python train.py --n_layer=14 --activation="swiglu" --attn_scale=0.125 --init_std_o=0.00385 --beta2=0.95 --warmup_steps=200 --decay_fraction=0.403 --decay_shape="square" --batch_tokens=[65536, 131072, 262144] --dataset="wikipedia_en"
Each number is 500 + 50 x the weight over its row's rms, rounded and kept within 0 to 999. Layers, rows and columns count from 0. Numbers have three digits each. The size before them is the row's rms in percent of the matrix's.

# layer 6 MLP up, 1344x512, rms 0.135, rows 214-427, columns 128-191
099:531566387416482534529578414429529537566505553437565555501461489543477501513526495456413499503534509496545449544513521559619544507408468449548544433554513485474528447498565445488499568508512496
098:536520528519497485478459522503591457467494449485523526523480423522477487440420445455501457397570428479486498453496477503596492552583536491550510453558610458521566521481508450503460566461481579
108:612439484407471506525472478437492500489531445525570506515453447614463525539518457548391566530485411468435532515529507538491528415520511505465493550502567446436561574540557486499611454465480519
116:506529550402549471436585511418458549581578553552531472544470593545502565532580570534514480600502592590444414476509577607507540513491466448510526579490521460487630492535538576452543457485594462
108:492454459484418557463522558490481441508438431553447511542489496521533462576539625518432548573575576466515508527424493512500565558478602537490437579452548408464469473506482534413548436540477567
106:529576444515455564474439474483504528491552538504510510528530435546518450480536495537507566485598463540518411450400517508549448480501453470507550482488428510547532430455467537464536501492478571
091:464518528424527519551502520492508535496432472437504503465543525615555550525538462448572439509605479514562474556367491493449470561544560463573495516531436550570481527591476494519556465552520467
102:491489500492489477543524407454578445477538561486537548488475525617498429573379503479528584425486500595473457499493489481556531522531402481485493535554468546408533596454443478501529611532466433
092:456485442484515600461443488538537553522520505522449481592459486447507475562460559462525419462454521564479403488501613538454405548505476597462454519496501487469432497471572409494443570507596525
099:530466473517482533473479527408471472509465443497548540498572513504577462535511504472488494434493532457518490518501624429538496458584500453453497547534487504428485471648455479546441464422496429
107:517499513490532459506560572460523456510545375432464489543488457528497519462487507525542406555563414476497569599560402588516454439558550548438500516552544560541519426471464573363468586580442472
099:531513514425528461556522436472504512480421482460481478480391462527565528495431506567491555435527483488518501429572597454470541519506466529458429477513467414523492512463542417522496552509511565
092:583535498512549547651528425520488453389561507539570524464469483542481489465480476527525555467524445491470522532510441551479510425481454487468619447482545409487462524498542617569412484509496477
085:543544492550462497477479498627516449446441530447571526522508491505422482468395480446636583380552546532448464536481503563562399523424513419507458518517498580534448424574586544488508520539455596
097:480468473453565376401597579520498438600404511509544487548552432405510476440498510563424470501521515474537523374432449473505459591456467416464464480473441563469496467498502523462520513554454486
099:529441487412582540450346454562541503461379566516510599500486497473554578485502534462503430555506503476396475493486520440418491450500524450499585410551486541487485501507415548426497489518507609
105:439482564439477483516540462449498548500434515520457476544556419528535490539495516539575508557587481491433440534478390505539489566556485451553478469490467603593463468529487586523513461587429479
100:508490498523569598452544529491538532444581511530646507552432457463497542492429536595496555466514552596502476569536407443407487505482502515509478606475471545449430460490545531530492553575366545
101:599512475562497524534590490499504461481574492463488515481493475534471422567496540452492469463458475480553526438626495478556513540556484574518476499513469559437581476626491546483497525471383533
088:456392507506477501533439538521430550479530503476462528623572501506561621478485503442480484476465533564371495444388494555557501510518514506527527460462468475470464560528466430477506584529473645
093:490428561472506465522549492567465453445573431498481463426514535531486472550506483448552580453520484515605513403512454595539469485507521435477496557497523428513483564500474524500590489575582449
102:357479539451488449458486532498484560499557418494488439557553517486566501499500563485460471510512627530575502557518484435561533531511445526391487594489529593502547494462397546504431513516509548
105:550536474453532538401452568454478508496468469453445527437446445508472499447456490521415388501515499492523558506528504417465451472500498429492532527521564571520495438534526516541507561498587477
101:440539449405542472522478504530465456540456522467523485456474501461438552463478523490379510437624494532471379507492513445533401451593479466558548460500534466473491519488530480524441495481504518
098:568507545441514481539551448532463484552546435479497518570528497476465585450583436547585527550505522438470596479512457522478509480478462469537516422530544504543440487458462532578482519457554524
085:449558454485541531494544564513413408505391539497528463540461551417445500496568378523579424448470553523581477544501506595554530547501571496491434426547583468594455562517506493439392440410527416
103:397477559469495522426528604595471520504558523516446489419438474483462531465573499451493454558495491457489540530544504548497488447604514383507472426511459446497504603500425526401457476467541538
087:464426484447503469463536484512518488588509479515538452563504581386496473482451589544482529530502438395462596488512428457577432479514556509561387527573566483369585541479567562514535524478458497
100:504491515517524559589457426565512453407527546517457457508485492456453461492494476561459481527498471423537566451584511483476467477546523561530472469553526539491490570496468555391451466456476481
097:504532606597571505621466506460523535460565534502547515445404542546377430502485574568391538482559479477472522537527512494523511563484463444516541614493501461512445444506459535481526540542459552
099:635529428519437526551598509468429468456482450515621556479490533563494531495495412496463564581530524573495596496510445479485521578554435487470551560564436541560506498501532436508510493481514518
098:458447449482422542608473450472505530446483527526600430495493480503497529484493515476455507454467565507506558490505396551538417457562460404502546434388617375477440439508508473544541563471575504
101:559519519522470460513589511550452520492418473536554511461481482497395588591526427443424551452507480529492460521506457573509438465404426470507479541466473487540537624487568528518463489454484520
091:498515465484460489588465484548545540541540438489538409525420471492457504547475553540526368567510516434466433500520491505553442445488551570564427599487587463522519564517523438557508471513484478
094:499480558620469565560506437481470520491486412517426522493565515541551407459434507586454549539444485456446450457540480585485433532472512585506527446461499545529519566477555493494477490492475490
110:430511533486471410525471566479496512585560528550484517369526535487436416493694481468553495450479559472470488495444328440498472442416442484496553502494461521469483503587500570518526585610524521
094:599529471508529490483610479505480523546557573460452493525440510549460511504587532517486534517442412453532588555455436477372467474445425487456449490453544498462511449522488528506517440475502480
096:541487552425549463541595564545437534511559517530496469492478560468513475497583444565496531552475382455475472534459545552505472592541497545482475556517531566530523469476417431485557573516448482
098:475466423446525447467429615498545462381487464540436491471517407478445576554496520497411546518532580483534470501563495531482599513577539497561459546502456483508426426500407459511527469484511542
107:478531477477557523472555445549526425435491502527542496530547567524456368563487578559502475461472539510555511459525497491516510560466555526517317490573498465441502536513455524444672518551501493
088:392477501463530449515498547503455589521466561602522478375413528534445510487458503443540442498436535476564464519429512543543529456514568513527477649394545456449492501516466438482469508562620404
101:610517465490411585494426467428490506476412509415585430425593467555569619506587380514564547585547452480438618492451519467502404461425491581534496508495593449520537498527461464477512540504429502
101:458434525399501565498522546497520545456508452467507394461484509526530522564456489579548503546535544521511512524476478507440527455534536611451549510488560585464559597458541432442510488500494505
106:529467511502430456473570580594569546520499424462499517478518470450435569532478549509447585506444512539472512481519459433465514521481557444397523426556473569455569486437567492495591478468490438
109:526480500478483471493524533508573494508573511520595541474467633573557461565479478628482510501509511509365549507479456491470509585492551553413560522428412572432545469524494468493469442494586576
101:534455502556549467464560540549438449498525528547460509420604535541522499526539443492551551531395567480516523494499551533541454444576540424533525485510483434555490523441554502435508606469393544
093:577516538512569413587477450514520398459455489492506500473596518564487445478513474516368609486564472484457535621453426566566478593443508447467427584546486459517518475448656522515578485559552627
110:495458554601578517543559431530406495547487540487435487477424479545516511494504493456579530512493529493476477483483409498510584472412496440499510597513478516447447547494566490480580472455524505
097:455527547458493462524513428481420498557496528470530473525504538484369603585458389463546550526471429507508491569530510527454537548506502545510440564548439507571471479394526598480611510519515511
098:523517486495536468500557540459583547494528505507403525500526573608490513513403571459496503429453552569450470489529476416478519568437531500501501536483528540503477453501496593547567568511418524
099:573508439485515495480529563547479569481536513531414443429483545429461539506684494425462513478499592517511506472489452495574461505540557533468525539542541608534541529512538597548462532479542439
094:433525505494530458396508486570518495536486446476512474476515491538557569533461438468458519510588475520530460520430561534423472521503462558558493466525427564505394530534487486471487484519508468
108:590542386548438447429534472475528467424528449571475513528488527538541462527485446481522501440582464513477487587484488482532522531417394459537406452488495437530546460510457457438472536550453496
096:481512559551489485576440494465515534474509555436483533471505488586436500547525485448502483516546499535485529391456493433518600522505434495500434553543460433406491503474397454473504495502524529
101:476463546603443496431500487489510498490439513479557506501515489461567458430492495525435375430463588444529394439539514515449432423485454547441464512593563483566481517549528409555416496402610558
109:517472504496514489593536482432437562545496463531474568415504443555476508517564568484480486509449523524555407448443578478535555504536491495463532508516529398541498455503503609546382457467528474
092:468492446618431518558510555566499462468452561586523470426510492466482503579396501516537498493514475440410618580440461462519476468490466546498524518483461564458376495495511505456484540530506417
103:471406533404529454439475506551496529499525461565515597452519503429534497515506448463490489539435584547462587600492513507535499560481511532446547494534523451466489408449560533592476577504553470
090:461525523501471505531454505502546481529513456492561549383531503472463429454494468541516435474517518481478637508551418475520476440647553530539576530476527410548506407511533516504474530491420473
097:513483519540633427483542499467470527506473631443527434511512408495569526507549546551489413505414383535494591515486517504512452429439537524488566420533469525503493475597424453489487500519479554
094:470634526484433499488547440446528461475585434568544527540490496479521435496505638478505533512485533513484478495503456514575504507446560496533420368557495445469525366459491619502558547494580502
106:529562484564516513515503416599497565382395452483477503467499521562394517467398495503562430468502510562508587420495571488399550508517471492543396518577529423446461428577492521548504485491451565
098:495618422423452492558454446460434475545484443557555462458459497482471494534445466566457403561475433536418531492470498530497537417458546558444531527506471493566430499509536575475545462535490478
096:582554536549561518564412451514620517407527434547437432496506504454478488541479507477617587437493466514439505447492492497445460549411464575549516457520522543522492615472435556514505572433482536
099:475486492496442549441554504580504552541525514526487524526555519567512486423549550460562503521509595446519492519432401537527483519565546429449499448533471544565454489517624553520566464478475545
096:579439562546429436538501522588501548437492521482554409550479440474521467493488486437502505532449475510478512549436482584526524487483567521554467516419541481548534495419506504447517577498472516
092:518524481572478504446586461474505536468495580525499540456489454526571620437526485425483504523577460468534382508391531422621446486591553487510556515449561492459478490507497628517456460501536497
079:525590634473514514532466438541428502526607433508433481489582491575437471451478537439488524493525460489532437446410504496516482442452453609506516478482552566526480461479403499565480507503604472
160:489464454461503522475578451430573439433524461476498508490487488495479515541451417431564504497564557531503508543522618477434476550620406411486478515492509530476492447465497436463523497531443474
097:511376530470473487457545524435503494517477511537428510510600546521558528676519510552473562544512480496494467464556551496462497414482538479528551493433505542458466391477513616535593478538522564
095:550490564423502498491524530485500480483568536479487515490482490454526528511612563473522560479446471528458479463534475537495420482507582424610493443487523541478542410444584487489448567516550474
107:403510404472575465558594446522449506397486485463595497492533482510563455479406504618538612591528563477575508498570531506578485507386529489458482549493560426507452430478479506476450493451457505
088:459511498403529501471471560441507437526446411441595520492578412507526501460450420542483449477419543512569500449487560533503500448523472472569391528463508458452501465437411539558494559504443411
105:485508466468569468546575435461527449541428445467512540583442507509554481588446564499585469443433473523396522529568515446440473541555564467479486494571391573497447498497513413473355501572522504
098:376415532453493525521468456455529451479502444488427519555486551470536556571498527521493480545371576433491500485468484519420486495486534461490532438510501486541515463460573610540496452528408460
099:490472500559496409521390443467491478489526484573460456524546476559469473532515474523463472496517472571508549538489553495538567528550476543468528473410523468428450567522508524525463500461553575
085:522516575428526576500588453506503493534422535523515487514513505510464523514608467452483437504489554486475484511466505532482604530503510534440426611474506525460581359477483417506464567468443478
099:488530585534477445550558463535593434579477508377531439504473485540537529495423527544523511408403549523495515521489478495405414516510402492500460486519517426565491512407526488450497554531483426
116:563428469478448506544504552566474469549564492606432592524544471469549527543497571465495444514533360517553411533533390475462557413515458565493423537598455508427524469523418543494392573481444487
092:497510421417426520472469513509480411403474492448592504495466521502492643518498574532524501605536599512612492495460582554529531496539619487554508556443552576477470610482556527460515530526516530
100:486542507499471521465496501481486486469488508509546547415503480532506478549420533576523527533443582519560435539515523465526537503566490437523577426541486444550440557448495565543578436489484536
100:519532546498444450437528466411532513500599565497435480597628483496558576557516547467558459474487502529591504533601541502511533594496493510481580557531480412529418526486539475514571534502495514
103:472484469392441508538531571474558533493508394514479527523538450533511475477514549526433493500505450579447555452535471574447470457542502478498419535424496578404533470569533417489601408483535590
085:394501504455446466497552507545478337556447588536526460517454622531536538545496529526568515553544508497440502542517494531573482504556421514351576510483514548600470548432431516500549500474480534
093:527487450469475549512498463533514422527536399504425453618429502423517495512474454623517433550507430532445459638496528458512530604478450519403552567576551456447523487547526477569499558520548560
095:524514418493489520587485477379471561463578599525555497541488471502566543642569528501582531555467386536429568598532527514447476475587467491472533527467419523498527628469509474491452558463509493
100:565511514438458551515571427495571474595446523401512464474436588457520595455565477603477441536506501556417578462560565435509476565600424520457541389538476559601432564472504422529506528460529446
090:407531463478395521413509529561484507484477498504410478524514486470569413477492413421551497502447463479502513565483489490466424495515423522475576432506608419505511571537485471530536505522449502
094:518545544490424470452516514659431557570504545526543455563529408586498486501407521548560575464513526420446516538415437450628520552445435447562458541503485507531475370561535511432429493502402525
098:483546558507480542472532494460538538600497431529550543506426579437444530500517455451509510524425461565495565522612492439473600474508476472445476552512529411485604473469601451421436534517493457
092:524527470421482478536439411483540442435414483486433512482553540478495485548526434570636518528538504494538525498494572431495459502569591419670416402418541532574495490432440619544498579468529500
096:495545508563365467552483447433540453469530486537485409489473520482465515499459446443490540580548620596544451462451495536461539433434473541589533525553436396501567432469495501507375509496471489
097:562529516540528446580584524415535508464429516502497423563569431598522447463537560496553413426514456538537498488517529513431532486529506549446439441462440463443495484585520519433524430421527533
092:418440538479486478479465494583657583443489486550465402471490500518502488566474539428555476443478547502470483470537461404390474559486534514544514460489509478409609402544495393450448501538511488
094:478576511498487581530584462475445467546481511487469535478547475504462440550481521505549568411540451489701472461441512563520453437472533473487522459478498494556592460549456494483427479535568473
098:589434532413415482506540548539525447532476524507487539462563468456581377478415568520462528446470595526512390542454499532565498456659463516440578593522515488551468479526585536540550509496513478
099:441496453485464490565477467550534573480456469572551565507525438602492563546538496456513450520614421366425505483566449526540544528505436471390480562407504493464478500549461445462538526504501457
098:509558587514556462483559539558556619451521524516500426467492478508484505389458525433529522507616578502527398540543483559514438535415474533472555462515527517579532522459502548522506493456539560
097:475537528482434526549475536518437497424462590551492475437501467508465608527462527519441469471488477508560476534496531529423474447460509439511592526537450524463422507520534492464535500503559563
091:417502454361486524552416485524509576528503503509545445470480458427460480504416482470596500561479455522539483529531514550501614486614536438556512559530591459515514422562556427598444619565478511
092:481534545452486523556459550467530555518405528510507500481477503426421481421472501457487395443470539526531524433357543512582496540400426507517521459478491511419558483598514504503514441457511536
101:551609463506485526465509560522537469469488512502528522627615444533457622499523489489528388374431495467431544505474419496499504534529458444538505548496522518461493497498498508524466512445485539
104:437546634533433451542552479522473523481454456411506515523533529394491497533491527563461490512459502592579498502434496482552564431411471471643454449470521583523596553471430562491460567493492476
101:495527452458477536469497433468534461503541490504450532494477463577444511483536507545532530503476506495487565530539508529579425482557582525483567555533483597451509498466509512542470552538442548
089:491494507497460489468485455548423524444424550451565530490512439543562479544420551613522469527506547503457564472482446525553495416537558494517493593591451518488481502569452502512531502532354387
093:485476467475474514467499499457586464586492497511421488537553509546463461432441482544556527604476479431495457500450521530495441534504518511519539509423442530537536616514431525566361456505506504
092:526494455489594513447410493523490428503586445389486565523421511590413473581519517551567541568477555438437534445519550526536508437403442465402482614449532519499498507517496554548640527510472600
091:383506486501443567613493445465459492534516477455474497501472544499514457510459462510536538474609522460522500473403464589479542428471475486467601531559514593542437490561586557519626501565484553
103:549605520457545526404474482506494497440449452498593471466488515418457487462560383423536461509475556471538449493416467467471571617455442529476564486601440573511458477461470455475434439482474611
083:526437426484561546589471566555540476508508489457432459577512495533547460514524432509527596494483459473493475508475568494486572506480607495460523532547499444542482425490465506490566402443527558
092:466422438576459487494515532492483448614552540428478489395492505475518543560418522464507503466517486480487404553515477458497514527645578568624596529574457537526504491510430414531581531443535470
091:541481442460507482530517511519560539471473546447465409487535458483574498418542467466395563491496502564516535432455583485517430493491570535483526551514594442550528539455499524526554572437452441
097:540480461450511516514502533435530426580603514566526496536506456510372490468540445493505489509589460433468406474504589479457444476482402459490491565484529557445556549510492543560459486491585473
093:453554502537551471454502606507482521391452486505500492571469542518541461527527449460429595524467577546509509515563442487457467547460548579465535453547445511485584530407530411524494513554502470
096:485514454540501511447603579482506432556546442365494479467587484495417442425587499484461457497539455489428491491434406581473544585496426462524493455558521580494509485528449536507538524584508487
100:451481587558494446561441491466498506476415482537419540469449432576507541494404490492499444515495523506540521557577476559443501549479502523467485565616569484601511531412490462491451472503589545
100:542531455536538485519523532554502505434476538481518512468456486470560484498481529495583488485471500595525512431453442526508350563497446524517602550532452420577462385489463522540483466530538536
098:489501504476440513591389546465568481437410503503426471560567503547501390420480519470415526483460487472483479557551499487557503493591446546535492573457436581417475499582529459547426544443516560
097:534497526534521569524538469464523425582485548416537538585483577550415449577489534484481441520516436374558509621554536470503407453539502519486468425557477494515499578508527494433459530560457484
101:495381471501451543547483513532502474556407568512460508388455530468465454530379549489488520557514439546481586512534552541551402482501558464523475554536600487530444494474548465506518497525420449
108:617521576511561439561498410558453463403538526588524424485495482534424496465640479534540504501451469539508510507590516482439587521492497539521492487452452528452517509478479504473540514584444530
109:538533387458362425570502471543572515446529574494542523508498430534506437561580550421470552560585476481434462449490453554470550448506348489426443475457490568569466423526557562500466476495470530
083:439477424497536512492397428451517480461454478515492473524509431531463510530460456481504488531514534481546661475487508532506492521506570484474549503535516470415477505501499511539514618518545534
106:499436448507395428517516529488556549548469459597522406484502509490494517535426439536482448511574504527571490513445534614496469521589432528557445383510537438494535401561518462530420379506504551
086:466471534439520476555449583521541487452375496470424515532482478480457449487480586432484508560428558547579454452544523556552542455471448470546493414473556500574430477508530588480440438507526511
094:509515488373476407446558503430569494443549470450545446417422426552529512576516492561485427526460594483392501526463598554465610497467536514458471439496440568498511455520509490513463535573453482
095:472476572545481470526521432520474513564430583477465581485461515562448493479511453451607526468553481454453403477510410461497489503502468489578441402527547488591477537540497497467473505574441491
101:547501562447498380470472566426517523554396531459409524450537566469457539471584500475455562534453480505521494464533541595483543507460482613448476477533489523502529398470493493531525471507556575
108:489532457538435434489434531495567499607610512485469462558531567394460533458470519493549542415486492469478463572464445572464532544574444524432499477396491548400500502573509578563539431518473532
098:523488517490534480517583623387564545511463450512510477560508385422459550491541518541542561564415571438553449443528503505526534511430565485430481462553425426522544444494565497484519480521447498
102:461509532483451480442472416521573460448564594505594506510520612415542463458552583578486568518478410471455416436462559443483468373398471568442510525472522475514466469548442438454602555433423549
103:508515519545545582524430551442474526481461492456476530515561464513491536428419440526507423413494539556477476447425459477582535581518514557436445541437589523443507469546475571547442448431506451
101:484556400496529516527515464468488537529582498509506478453471435476470519503435487494475416446484539569426529520540508502543404613493436567507536529443500555425558507453496505453513505484518575
106:488540471479452482506432441507436453569531523513455389462448530469481537458496495555518512498473544578509516558512496482445538453447489453526424551559462595391528459430527486559451522482594381
093:430459491514524424558533464598378509509352530497516497506537435527533519462489465477555521455485523569468482482513447434484556444503397445478523462493405473540476491608520458424542500486469606
095:382438616446541473550456396516572546504543507546463538524518512500557535512505578409457530519428520430512512514491476499551488571458486473473472446515492433492450513454388426561479472468475503
098:515385548410516519401555500562429567485494536529432527448500514469451583549453496584483445579572457493558560445561524474540448492417469560429532454466550464449425543575507502496552519533464606
109:539517409528457483522486524396462438465452422502566523471510508607587576461539446422455490590532580524463387449580526497489447547530489517550378511489462498571569475559551496510492493533491431
089:460529516581509472507467478456500537512560460570428451475466586489515508420411551483530461421469507466551549448494470527530519562411495472458555553493519545577373567511535613569447479444504547
104:605527525549483553522514423518554438545522547500549536411559485526484447531515530415479537513549528415395625435485512558498545521453559481528537516468503530559488553526478427487531518475453540
106:465496516579498416469458495457568549514597508414494487469572429526509465513548524535485437498490457497432483478454499489509469403496490537544550475498499498474467474469509552547463498561544487
096:499541577555460433512546517514426479568495449530564529454533558490554549491522469531564528394551578517528538532565554470428491360476506479464495441536538485512535567493486457483493447554518502
099:510378503464447441480486544494534494526543519525490532541418486527475560414535525553430519563552489481505539525422406414485598547495484564552653423469537449537415373575539602467511462465479564
110:546530547552599573523550487489462527537541532426583478504493522593550510513522523594521468500600543464452592464449575554486517492441528584414532507378511476542463486529500436514469522489523578
096:503516579455524481477417509436495492450535562536646579525522563487534560596463501411523469446527488592439482482516565561530586526487465537586441511514563504469492382468489497474577520491570579
114:498473538533557539518481521533573424541480517434511527504474615526558490454487502455514507624475373454520463561356511434455543485459616456549466532429472531473533629514520474550575478492517491
096:602581516510503392462556531496600428513404432465487546558467557489494521479514434596507545524475570538449549483536436562506460558499412574483496527505524491507546485538488467506460591523475503
095:472547500471562458544545450500504460412475501457446561517445444545510490519612513575516584534438472499512454473486525534499475569531508532606534545428531456460523553509462523519439466483529423
099:474480557416524506555588541481474476533427429441550486471458548510484525484484499488606463524541392452486499514480557441533594478388555524479540455473516542549581571567462455475549473438506488
107:518473496542465456383469516573438464547491548523491484491410532539508542458487510569430486542497479504530463528554487529465411577560543415497430492544625545479537477552427544539542547580545451
106:509451521443530458496526598525453472429470591441515531444533527489489581517517468448450532491375478571547436461579449548559545524500529480426494560549531521542583530454397482537582413470543433
099:507554584508509488443501445510458508358435649551443488488501426447456399499456473479508522466510574605601547456569479517469482525537492548587512485415511455522447566514572536480548509532502560
102:567581514568519397609542532482485594554470557479470539473470521540604542533497542535521520576526470520392506526547518433472477534553457474520525457519500522425391470555518451419470515542539565
091:561503505443410491501500491443570540522506487503534484517564566489514521432518597579473487539506411471554505516508485467488428545417540470520533480445528494520517529476575449407479523481472527
099:554558666497509547578517566525485458514487532597519465507485512449485458513464433422472541615480461560415523547413527552485420496509447490543440531529473453521448492446462600531492555532476455
097:569482462394454430535550571404393593526444435526448516452494510460538471524534498441466484567546485499453412516441385538493486556504502527523491514497564509528475467586463535462552505510480466
094:439502437456438485579443475448485544482538530471528515577421565451560511550607504467563509430482573551478512496369466563516535527501550520461608536498492449457456461494471432502519505488494566
099:458512429529503487502511435481587552487449521562522506627447567515520464536521532589460409406542426535491563511410563490519497542575544559562439553366528460509470506411520398594507544485502518
095:509565469573418413512576456476440502510501528541481418417440462530630467506591463487469580420491533468501487454508609386464518395526523535480384492485480524627497451571474599485517504422468529
116:477499489527426449550481453536378459488476461530412546533557574480510436444464417488497461527501546515433462460460421475488547441592523563489505522571504487460471562469507447497447528517489528
102:557438528462491457570490550492503448584468446541487579522550592486465503470449520516494436486473559461432451569468624462525472459531408519520469464436498461517440458422511469488504560594474525
108:502413421438516438510510526567456473432484531475551519478522520490584588561500494493497415569415469529528484521470500519504394431518509569538443511483513419478510521475473478473496594485550444
097:497504548543586496473534463538396500474494517557417428555515460464538509492432479444570439558487446526498436591541552491547521516506438410536418624521488491426473399521521483585462571424484521
094:544440473528445490461591460468446530434465501553571549600488417490485494608528447476524508475555424465489522473544488551429454444625381570520454500543486487462475485601415570526485542510482483
091:520532494534547598495552528513541431429531520442499470525538540449457502533521515445518500563548523426487501489599429507472591493420582552522522483451579451487452613526484441434494500521501565
105:567532550560495537395546522416575476445452496466475441553456533455533398618491526526495447528538409490522462505555504459516499503478506512481594570581602395512484536540514595510529642462448534
091:538479571437558571453503502629499570489450529555483628440535509598538506497429511406558478524480496455405466509460535565469493456489518491489539460400495436548498438488463547540417520429475565
085:453447413484506510625466486461563496495518497512417491494507546509420522479511526522446513440585484469589526512540487476518659488427412467456446553558527422444487500406507507499489473451468548
107:360436537550479379558449447443561563429555481503546556644443517482461589526566557525464504488450523558512538473495470447453497450550531497521468535584479528490500448489450473459487497507448495
102:509388480498518521572409540428428487566522434521419513508482525494445484538420509497456509448593467516591509555599481548562536503536423482408403527487438596555455452482481493548498559463445433
096:466544521521435501435493518510517535443466543490556512495511602471476454520447548540558458437445491459456528565625587534535566463511524554494551522498499531518477477553446473520500511394486498
099:516558521449588493515422494550545550471443460556572552566516508534544485580486422437540558483516474376514542549509492535520461561472514558453484447508549593398531466470501516486512428524564499
102:550512569554501543425575527538454468522616580460519544495488572511549492575438531496520577449413520571448473479505470493537511420464553526574544520430405499546508409503488555539569575513478521
096:485543531436601555553539490454550587423558579499444550481437388537442535435531610472560481544581465461479585514569528441436458530493419407519545533459536553506529499533427667493505521431459507
095:450511491424517463436488502556451414450515508463562478499493494518438581429444574520586500583618544494479512492587468505602557505520459510529506539560554531498418433434497519548467535496486553
088:519551435525493477546423531494486500532506570594447432508441542580541527487499543584499461517469528528492587460489554508557464496461446529453467549440535402437453524435554584512473573501545518
114:460558469475536476314439574433497540507557493421476446404566489454501490530423523446508460563464552551478454559567296479475563519515437540559595572527560502441513467464414456603477596440540449
095:537526480487544506541527460548437486527527514462404550397563466387484522532517482435423509466548491501525472416519457479509506421408531509584454569546547483507441551537460487499497557518514520
093:602481582470492520531495570584480483645547593574529567411498467510453400492551532604469554484497499592399430393516517404407495434503493545522447485489526495519505530500472563516547444529450460
096:547552482494433578447504477439544485561472568505469595472549606543439444517468409393482566540462569513474463402434475415521479504426610486510549515577545543463564522462501506556596541530540504
103:490436456517551497487482501420497526535532511443525505458468529398480502423571528537561468498484446427443621488543534538500606500469501509528524431527431631495519545564547499540459516419489562
100:539585456433483604559486504551500485485515470472525593516507485492442441516500516437464510363546619533506509495480459504461564479474501436573489489480472543477470477481531491416371523442468508
097:530528495497456482497472553495513513471490442440527514532492587522484411439567606596490510482463496444548561553538526480526522441456484519572488547412433608418489481545525568452544492542447484
091:532532474476570397495522536438595503515502481472543548517552512425484401570562458484507434541402462535465511510525508406456457581538592450504432540565514490452452498413523490516444572523417538
095:541460565556357405431517473502542476491544428435503592485513477537462501521551564407548498542522555401397527446546590501483463450439599399438518468602509358497512489508416595397548447554491500
093:466488518411511503508450507453434397435434513494476412478519529588488578537444358585508523520388449516458500415511561538619428488433534441598521442614526541466526564493541517460443473584525496
103:483547406516448463542517452450497553502550498435507518496457527498487480459503483549565478440556524469427493496640430477463383441410484411526459549531475488394454497476483462486476462466438478
095:468569553465508521519512469603385513553470437586475473444587553446533477442506404606504524479528534454500501459489505506571524519473451443549519500433556581362553488549485558551578448481512480
101:513497476506490523469453523499414467541488582453512458516492515509480523501558494537622491472498482400472558477543563490572494549533530539428520533534390547557540558471573555528465466413485484
102:551553481500470556588513587528550504445469442530440494510538428580574545477418444528545485502525534528442509500549560541515554513475477573471461475539611456542465488578532431448436558412481559
092:494547471486453481486454456450531481489488514506461515479464443552492523524429484587553493552438515505459519493507502512513443439514490515553510452568562548475594534442512445590536444454509437
099:595525424415561548435432578500401458439460561456528522501500518484541489530545509429502509482468505388584443501467542517484555425485527493488433415492480467608536506484482581385466502507489499
102:491487538441531471478506517407406439435517580550550442558538448436465487504503507455501455424474553531508470519512497548522485447570535470529526555487469420598516458486501455477575500417463435
101:583491485464628474446485555518496588420529441454487461420459429419515527494581471473490559568473494481471552425516582519552516450551514537479548396473578479441517575515467547537536578525540527
095:493491546538487511496472464523509439585426441520409482550549468539457437424490499516461491599483503544466567575454560477433515544465453540463572443571477498503474553510593567503492548535478493
105:502529573496434565544402550574477536571539435491439455537545510540525485427481459519587544508468548398550474438521496605555498505552431515497424469477383474514440520576472517448412551451530496
096:561502587486561394448593483524456547566502506469546503440513526478556626483452382462500537444468530531454501510652526489487570490428478477432440460520476341484500486448472583457488486455570580
095:531553503532532436578432460589536529498413494500501474444485522504526568451504456412484491501451440430532501534520520515487458505574511452439507431551427458502451547593422560414510438480522507
099:523430554461550517480499494516546532507513501442558603500514530520503559436525449517466517484463572423465399457547542423486543574456489482521545516568458501595468472504512499479583496500528549
116:439423548585563431513490482532491523501507496530495528501509467486452488480520552450502439515502484521536479521525426552555459552546555397542452472491460522463471371550454491471531504488489459
105:532415512611548503457424454374561391524635536528573461547499451543559595512514483521520504488482527513409511504494472520456506504541493474554608423533493500448555477488479529504492523528508497
110:433575548509475583540640479466436473575530478432474430534466539565545472505454477520481507529496434398548518428520507541512454639569511485490513531440522492538490585449501521519485514469504440
094:577549527500508497439533346528420528427524412515527522577536459440363511459526583469465474519497463528444424504424435540483476425541519495525543477548550573538530519545542520441440405449391409
103:484530604498481486460428517437471453505541410408536549511476439418515517506478557470431519517507451467422472546500473569408462412491526400473508489447490455556487463514436546377562399435570574
093:434523482500526506557497480460468493586444577471471466508431500410456400419465541500467493472576482444540488565489572499514551449564484633454536629460509516457466494541505546508540443471513393
084:493515514473504418515490526493422462472578559583413572590543533503592584483467581529542500494398436496496553538523511507517533458503509446503504521510413492531482528388600461474605507502432455
099:521449430510476574573597480447463533571521460513582448468478464526444583510602539553491457489487478605520603504417533603444509500548407501481521394499476525499468436477557602475477459501499564
100:551446459453555553469506459521490483569547443569600492527506506445574517501524490481421513543507521498516557542498481503586473446548503533496484471450519550543502464499533464519494555512387440
117:487508569538456423589481523518415475641458525522576510497475456533468484451434486496455455449468550531476507495533462564516554391421489549426509381522472431540453458546546459521484546539411552
100:478428602502507559422520439508498507500479440445538484509490411404593438575496479559543498528553499566492420450529615544558510556577499370539556437545471536429497510500441485531361437511464537
104:541505485490522503581564571547488482496483424554431413458532465458469457522580486550479463553557475546459520593456467531502546478495475524565535405424475429495543540559503479494452546527434517
096:575474505455468522550571416502443528517492516539491491489572570481581541564540477450493550597469511459581482354491397518533560556513438473471501545455566531434511495524535434500527493438465458
095:546479466482534500505487521543459496533562408462516527590542598509552570517456413585507432582477497485538457514463375632516449525478411469538495517556544402523463395480501468596517552426520473
103:510430464464553443432590476468462537461484465569525469483527440478472541545541561515441450550415580532434535571539514384577483492470664479474529568571433527565451452491513479565435408507477440